From a checkpoint of a small transformer trained on Wikipedia: vocabulary 8192, biases.
Each number is 128 + 32 x the weight over its row's rms, rounded and kept within 0 to 255. Layers, rows and columns count from 0. The size above them is the row's rms in percent of the matrix's.

# layer 4 MLP up, 2560x320, rms 0.159, rows 641-660, columns 160-319
size [104 104 103 107  90 101 104 109 119  93  94 109 105  96 106 104  98 101 101 103]
[[135 106 104 167 148  69  90  91  90 147 131 121 148  97  98 148 128 164  75 118 116 106 135  78 170 112 148 105 157  91 162 132 190 164  90 160 100 135 116  76 175 157 135 125 111 127 156 153 159  98 150 162 145 156 116 121 148 150  55 104 141 130 173 154 156 128 115 119 159 123 162 148  92 105 160 216 113 101 116 134 118 128 104 123  62 130 128 112 160 138 151 127 127 102 114 116  80 184 120 182 111  82  96 126  71 110 119 115 111  92  91 159 164 120 109  83 125 112 153 148 179  87 157 125  85 122 160 198 122 130 178 133 164 121 122 140 194 113 150  96 170 128 151  55 159 121 129 193  71 122  94  80  53 149 207 164  49 128 144  80]
 [122 143 187 116 121 157 104 115 149 159 143  79 125 120 154  91 150 126  35  93 132  84  88 110 163 124 154 119 121 118 179 128  95 108 153 141 114  97 133 151 159 140 181 155  92 157 101  70 155 108 103 170 125 119  96 103 115  88 131 121 122  92  92 136 181 135 123  47 146 145  89 116 117 135 145 135 156 109 124  82 202 141  89  95 160 116 152 118 155 143  89 113 129 127  92 152 139  95 147 131 146 128 131  87 109 102 159 138 148  57  75 194 154 148 122 136 100 151 147 129 151 126  93 126 133 108 181 122 113 126 138 111 102 129 116 181 104 126  56 164 169  72 165 213 129 145 114 134 184 124 101 108  98 134 151  85 144 193 143 161]
 [157 101 153 114  88 127 139 148  82 151 110 147 159 112 153  75 178 134 104 158 140 114 101 143 116 169 163 111 159 144  42 195 112 145 144 148 200 154 145 154  76  94 149 123  76 136 178 158 166 113 163 135 163 178 129 162 130 124 130 122  90  62 133  83 133  83 152 140 166 148 162 116  83 166 114 149  87 167 127  69 144 126 182  86 170 122 117 133 150 105  70 148 127 122 129 204 117 210 131 162 179  92  52  88  82 158 130 135 128 137 118 172  78  85  98 130 101 137  96 139 150  84 142 131 129 167 137 130  81 128 121 167  68 117  64 132 117 119 136 135  91 100 175 100 110 124 137 107 103 158 156 113 121 125 124 184 194 130 146  90]
 [130  79 138 121  89 114 169 167  61 160 183 169 159 133  98 158  91 111  68 109 171 188 107 148 148 130 126 165 137 143 181 115 149 121  94 118 121 145 121  54 111 102  70 130 145 121 172 168 113 117 129 114 153 141 132  90 123 127  92 147  40  90 129 145 133 112 126 130 110 191 115 111 164 126 130 151 120 118 125 167 136 110 176  79 123  98 157 145 163  93 183 129 116 140  46 159 170 170 110 109 145 111 104 155  68 149 126 134 104 136 216 145 118  95 105 173 144 140 100 132  39 120 160  88 155 173 130 168 103 150 125 139 156 114 160 122 100  80  50 102 161 134 112  86 162 147 144  67 125  95 134 152  88 161 131 150 201 147 143 132]
 [ 95 122 168 141 100 145 107 106 132 179 178 145 113  77 135 136 154  95 185  82 147 116 151 147  95 126 156  63 189 152 135 115 120  94 136 177  68 137 161 117 124 140  42 148 128 193 142 123 104 130 178 196 135 150  65 155 107 201  71 187 121  52 141 116 117 126  94 128 132 101  82 115 163 112 182 182  90 120 111 131 102 148 137  92 117 162 137 159 124 127 143 150 115 110 158 152 135 148 115 156 110 127 139  95 123 160 105 134 197 154 120 143  95 132 130 131 149 120 102 103 132  89 198 136 148 158 125 154 126 132 109  97 147 201 151 137 150  87 105 148  71  98 144 151 123 104 129  97 143  99 179 140 137  48 151 138 124 113 171 126]
 [154 146 131 108 190 139 215 146 138 150  99 106 196 137 121 131 163 132  92 173  94 131 194 115 114 100 153 156 117 101  93 106 124  95 180 116  59 155 143 174 103 131 169  99 109 160 120 131 116 147  59 148 105 109 123 104 164 112 108 157 170  91 148 103 150 123 124  83 146 183 112  81 145 178 146 111 139 215  94 115  70  65 123 123 159 154 186  56  98 152 133  77  87 101  63 121 127  92 146 152  87  99 154 139 119 147 139 152 138 112 127 138 134 112 145 109 133  75 146 114 120 129 184 143 150 160 154 156 132  63  87 113 102  68 145  71 138  97 129 107 205 174 102 131 165 106 105 143 159 111 140 139  71 120 139  99  61 147 141 140]
 [ 67  94 106 110 137  97  74 146 103 170 181 190 105 112  60 108 123 152 197 163  90 131 145 138 125 128 145  88 149 129  65  92  91 142 132 137 125 133 127 149 141 123 145 110 109 154 122 102 133  83 128 114 131 110 153  86 126 117 132 129 179 120 123 124 140 122 120 121 119 137 181 114 157 176  81 111 135 122  90  92 126 109 104 128 188 141 171 128 109 121 110 204 109 127  86 112  63  85 152 148 153 127 104 134 114 181 108 142 113 108 138 116 146 115 130 106  88 176 135 234 115 135 136 175 181 142  81 119 121 120 128 148 133 153 156 147 146 156 156 156 102 112 168 163  98 143  98 143  65 118 136 109 164 136 146 131 120 108 107 137]
 [110 123 154 160 147 111 107 204  72 105 164 164 127 118 205  94 131  86 163 142 125 112 168 114 148 152 159 163 176 121 132 109  97 178  93 120  66  99 125 156 158 108 112 119 139 128 129 112 118 123 165 194 130 129 145 109 177 139 133  97  92 127 118  88 143  90 139  91  51  78 143 159 150 106  96 132 116 158 109 112 174 176 163 145  68 172 195 167 138 116  99 197 141 156 191 136  86 106  91 141 151 160 144 141  95 146 121 177 157 128  77 147 114 117 171 134 172 112 143 145 138 157 128 115 142 107  83 105 129  88 118 137 145 121 107  92 129 141 138 127 163  99  86  93 104 165 150 128 132  88 168 146 132  99 164  70 155  87  90 192]
 [168 125  85 131 107  88 110 103 104 142 104 115 123 149 104  71 123  82  79 133 151 120 163 145 143  78 114 165 151 104 139 112 124 171 133 120 130 135 175 126 170 160 132 114 106 175 131 145 146 115 195 150 145 175 127  98 173 132  84 119 130 141 160 114 121 128 105 104 104 126 133  57 172 202 145 117 206 151 161 124 104  96  51 156 103 164 186 116 170  72 130 105 137 103 140 132 127  88 104 160 170 201  97 109  92 115 108 122 100 132  93 154 150 150 116 118 149 111 122 180 185 155 144 118 125 126 132 142 129 143 144 156 143 132 167 127 172  74  85 142 110  96 113 179  95 180 128 206 120 114 113 142 161 194 154 108 119 136  89  97]
 [ 97  61 136 117 160 173  95 114 108 172 141 162 122 110 143 140 133 122  95 116 115 127 190 129 163 118 116 131 157 107 168 180  93 155 120 206 152 170 136 119 109 110 143 153 156 160 127 162 164 122 148 126 164 135 136 113  70 179 107 140 163 131 132  71 101  96  72  80 131 104 175 100 152 149 146 152 206  71 119 108  76  74 121 143 182 147 126 117 152 106  70 198 135 184  56 140 170 109  90 114 168 135 104  96 114 106 118 122 167 103 107 101  61 116 163  55 102 127 181 137  56 195 176  95 125 124 110  89 149 113 126 137 108  95 184 143 127 100 113  96 178  88 157  60 130 130 146 145 212 158 142  94 129 102 120 100 123  94 218 115]
 [ 75  49  74 105 124 155 120 156 102 136 187 130 118 141 135 107 151  83 147  86 115 169 152 117 138 136 129 132 102 102 139 183 157 186 137 116 143  73 199 198 145 126 129 112 100 183 112 114 135 142 141 174 147 123 125 163 155 166 135 159 152 127 122 118 110  64 134 133 168 120 138 115 143 157 113 171 132 109 137  80  84 173  89 163 150 149 133 109  93 127 129 158 115 161  93 135 153 120  93 151 127  92  73 165 123  75 120 102  87 129 107  99 190 122 126 120 127 167 126 107 155 178 106 166 132 150  99 136 119 122 110 124 110 150 112 121 108 116 184 101 150 151 142 198 103 141  47 109  98 126  95 136 116  78 183 118 120 171 127  69]
 [106 143 100  56 141  92  90 133 164  99  73 160 141 148 113  67 152 214 168 163  97 118 205 112 141 136 178 216 110 128 114 218  98 103 179 113 115  73 146 141 131 178  99 151  85 164 166 120 146 147 193 134 166  75 124 142 113  68 172 131 140  78 149 125 123  96 124 112 172 115 122 109 138 126 115 120 172 149  98 182 165  84 161 105 130 167 125 109 165 109 148 144 188 131 155 138 104 159 133 133 107 114  87 125 104 110 129 139 119 119 129 117  98 109 131  85  79 134 157 127 142 162 124  96 110 171 109  94 120 128 136 124 134 159 138 133 133 108 148 140 149  97 137 110 155 121  45  83  73  99 128 167 193  98 117 126 156 169 134 100]
 [ 93  83 125 155 150 159 177 162  68 133 116 162 134 106 144  39 164 116 151 104  95 114  43 117 139  90 145 119 144 106 145 117 105 148 100 149 145 180 103 148  96 112 191 140 139 141 140 101 149 129  85 160 109 129 170 107 122 106 180 110 109 139  88 185 140 163 179 174 110  78 112 156 163 156  61 138 104 124 178 140 160 119 139 104 114 114  99 171 140 115  64 118 112 109 141  73 137  77  65  94 124 172 158 122 107 158 132 178 126 160 138 145 123  64 137 140 163 104 154 151 112 246 127 124 151 122  96 149 119 144 124 141 128 158 123 133 175 106 135 144 142 137 166 128 130 135 102 141 158 138 153 149 138  84 137 182 134 143 107 146]
 [100 104 136 205 136 119 159  96 128 104 106 141 105 167 119 107 180  24 156 121 143 162 154 156 112 145 120 107 133 155 131 118 133 188 110 138 100 139 109 139 182 108 187 102 151 158  83 157 159 135 176 181 105 158 198  78 109 142 154 103 110 139 192 113 130  93 116 177  89  91 208 183 142 132 111 175 164 152 199  91 101 130 125 129 119 133  99 170 192 184 108 108  90 115  91 126 146 138 102 142 103 147 142 147 181 180 168 103 105 102 140 141  72 162 112 107  64 188 128  84 146  97  74  98 173 140 151 161 175 132 186 116 137 163 154  99 137 117  82 121 139 146 116 148 129  79 163  49 139 100  88  89 101 161 136 169 178 145 145 132]
 [134 108 197 145 124 147  93  83 128 128 100 193 119 154 151 151 131 124 135 129 121  60 123 128  96 110 146 127  87 126  90 148 128 170 158  79 114  68 131 104 143  98 112 156 132  81 155 144 149 104 153 141 177 147  81 172  54  77 113  79 150 158 144 107  95 128  63 129 151  75 195  77  88 138 110  61 130 108 104 126 109 179 120  79 141  98 113 125 143 169 177 114  80 105  81 125 113 180 112 149 179  66  91 255 101 137 151 151 163  69 125 103  78  87 126 108 120  99 105 108 136  98  79  76 140 116  92 158 189 118 103 100 126 195 124 136 149  98 110 170 169 155 137  87  87 114 134 109 130  74 133  90 153 157 153  42 124 165 182 152]
 [ 72 131  70 127 162 171 109  81 165 117 110  94 176 102 169 153 129 110  91 112 122 120 237 108 113 156 123 141 131 137 172 122 117 169 101 150 167  94 104  82 173 150 149 160  96  79 120  90 113 160 159  73 130  89 137 171 127 120 137  74 134 132 150  51 121 107 128 121  92 151 148  84 109 126 104 108 145 194 160 124 120  90 160 119 118 164 117 106 204 131 182 196 135 127 109 139 143 182 141 130 104 138 119 117 178 184  85 110  94 131  94 133 197 109 150 123 134 124 137 125 129 139 102 135 111 155 159 154 127 111  98 144 135  76 111 147 116 124  94 204 112  93  80 121 145 130 155  88 112 118 123  94 149  92 139 167  88 180  92 120]
 [112  86 107 126 102 109  82 135 117 153 117 132 137  77  62 139 102 102  82 151 164 148 104 151 210  93 154 127 106 151 146 172 148 114 106 135 111 192 132 106 119 116 158 146 180 131  90  88 102 150 148 110 139 145 162  95 168 140 133 106  90 106 169  94 115 174 144 123 100 172 165  53 164 163 172 113 108 141 135 120  45 160 135 124 102 110 152  41 176 129 129  38 115 156  72 224 201 104  50 161  74 119 178  98 107  96 122 192 101  95 176 148  93 126 141 190 108 141 118 120  97 100 103 135 149 169 125 139 163 137  87 160 150  73  92  80 161  82  49 177 143 136 126 140 118 101 110 121 123 168 137 106  74 107 134 165  82 150 174 113]
 [177 119 102 132  93 167 103 165  75 119 182 124  93 111  91  96 123 160 171 102 145  69 123  93 113 111 138 106 134 132 104 103  89 131 123 144 100  63 101 153 137  78 144 118 140  94  99 150  89 134 108 135 138 137 143  85 116 149  74 155 192  50 126  41 176 102 149 147 152 115 155  96 136 171 145 165 145 106 126 157 135 118 106 171 159  32 128  33  75 140 108  92 101 160 180 128 130 105 126 112 140  77 150 103 100 179 112 191 144 107  71 140 120 100 133  68 170 119 148 117 156  79 125 134 177 152  75 151 138 126 169 127 106 143 100 146 131 141 123  85 104 136  97 139 147  95 140 131 107 168 225 114 119 169  72 142  99 172 107 106]
 [ 89  67  95 162 125 119 132 132 121 105 151 116 128  62 163 123 133 151 154 106 137 139  89 114 150  98  96  96 103 105 105 196 127 142 111  90 115 182 104 181 134 104 136 173 113 168 193 129 120 150 158  85  98 145 161 120 114 137 203 141 139 134  96  97 140 177 119 146  90  98 171 169  80  92 122 133 126 130 168 135 110 102 115 126 183 146 120 172 117 121 124 100 134 144 153 126  66  91 171 129 133 170 122 108  78 146 144 127  91 126 127 201 103 122 150 168 162 121 122 116 173 148 131 118 205  82 140 101 148 136 173 153 135 133 154 132 133 206 134 130  80 170 142  76 123 184  72  64 149 127 170 184  65 128  91 123  82  87 162 151]
 [ 97 148 140 175 145 177 117 177 142 128 147 137  91 126 119 117  97 140 142 175 124 121  99 179 132 151 131 150 180 102 116 146 127 175 122 132  90 167 159 150 164 134  90  96 176  86 154 187 100 147 138 192 132 115 140  82 143 183 112 156 158 132 130 155 201  73 124 148  96 186 124 159 101 115 116 132 153 112 167 140 118 140  70 119 155  79 153 131 117 104 131 167  56 141 176 100 125 176 167 119 106 170 165 120 117 128 147 174 142 159  96 140  68  97  95 129 125 154 107 111 144 169 144 104 149 134  96 144 126 132 123  56 129 112 100 104 111 141 112 112 129 195 112 112 152 130 105  51 107 109  93 174 136  43 163  86 147 121 138  46]]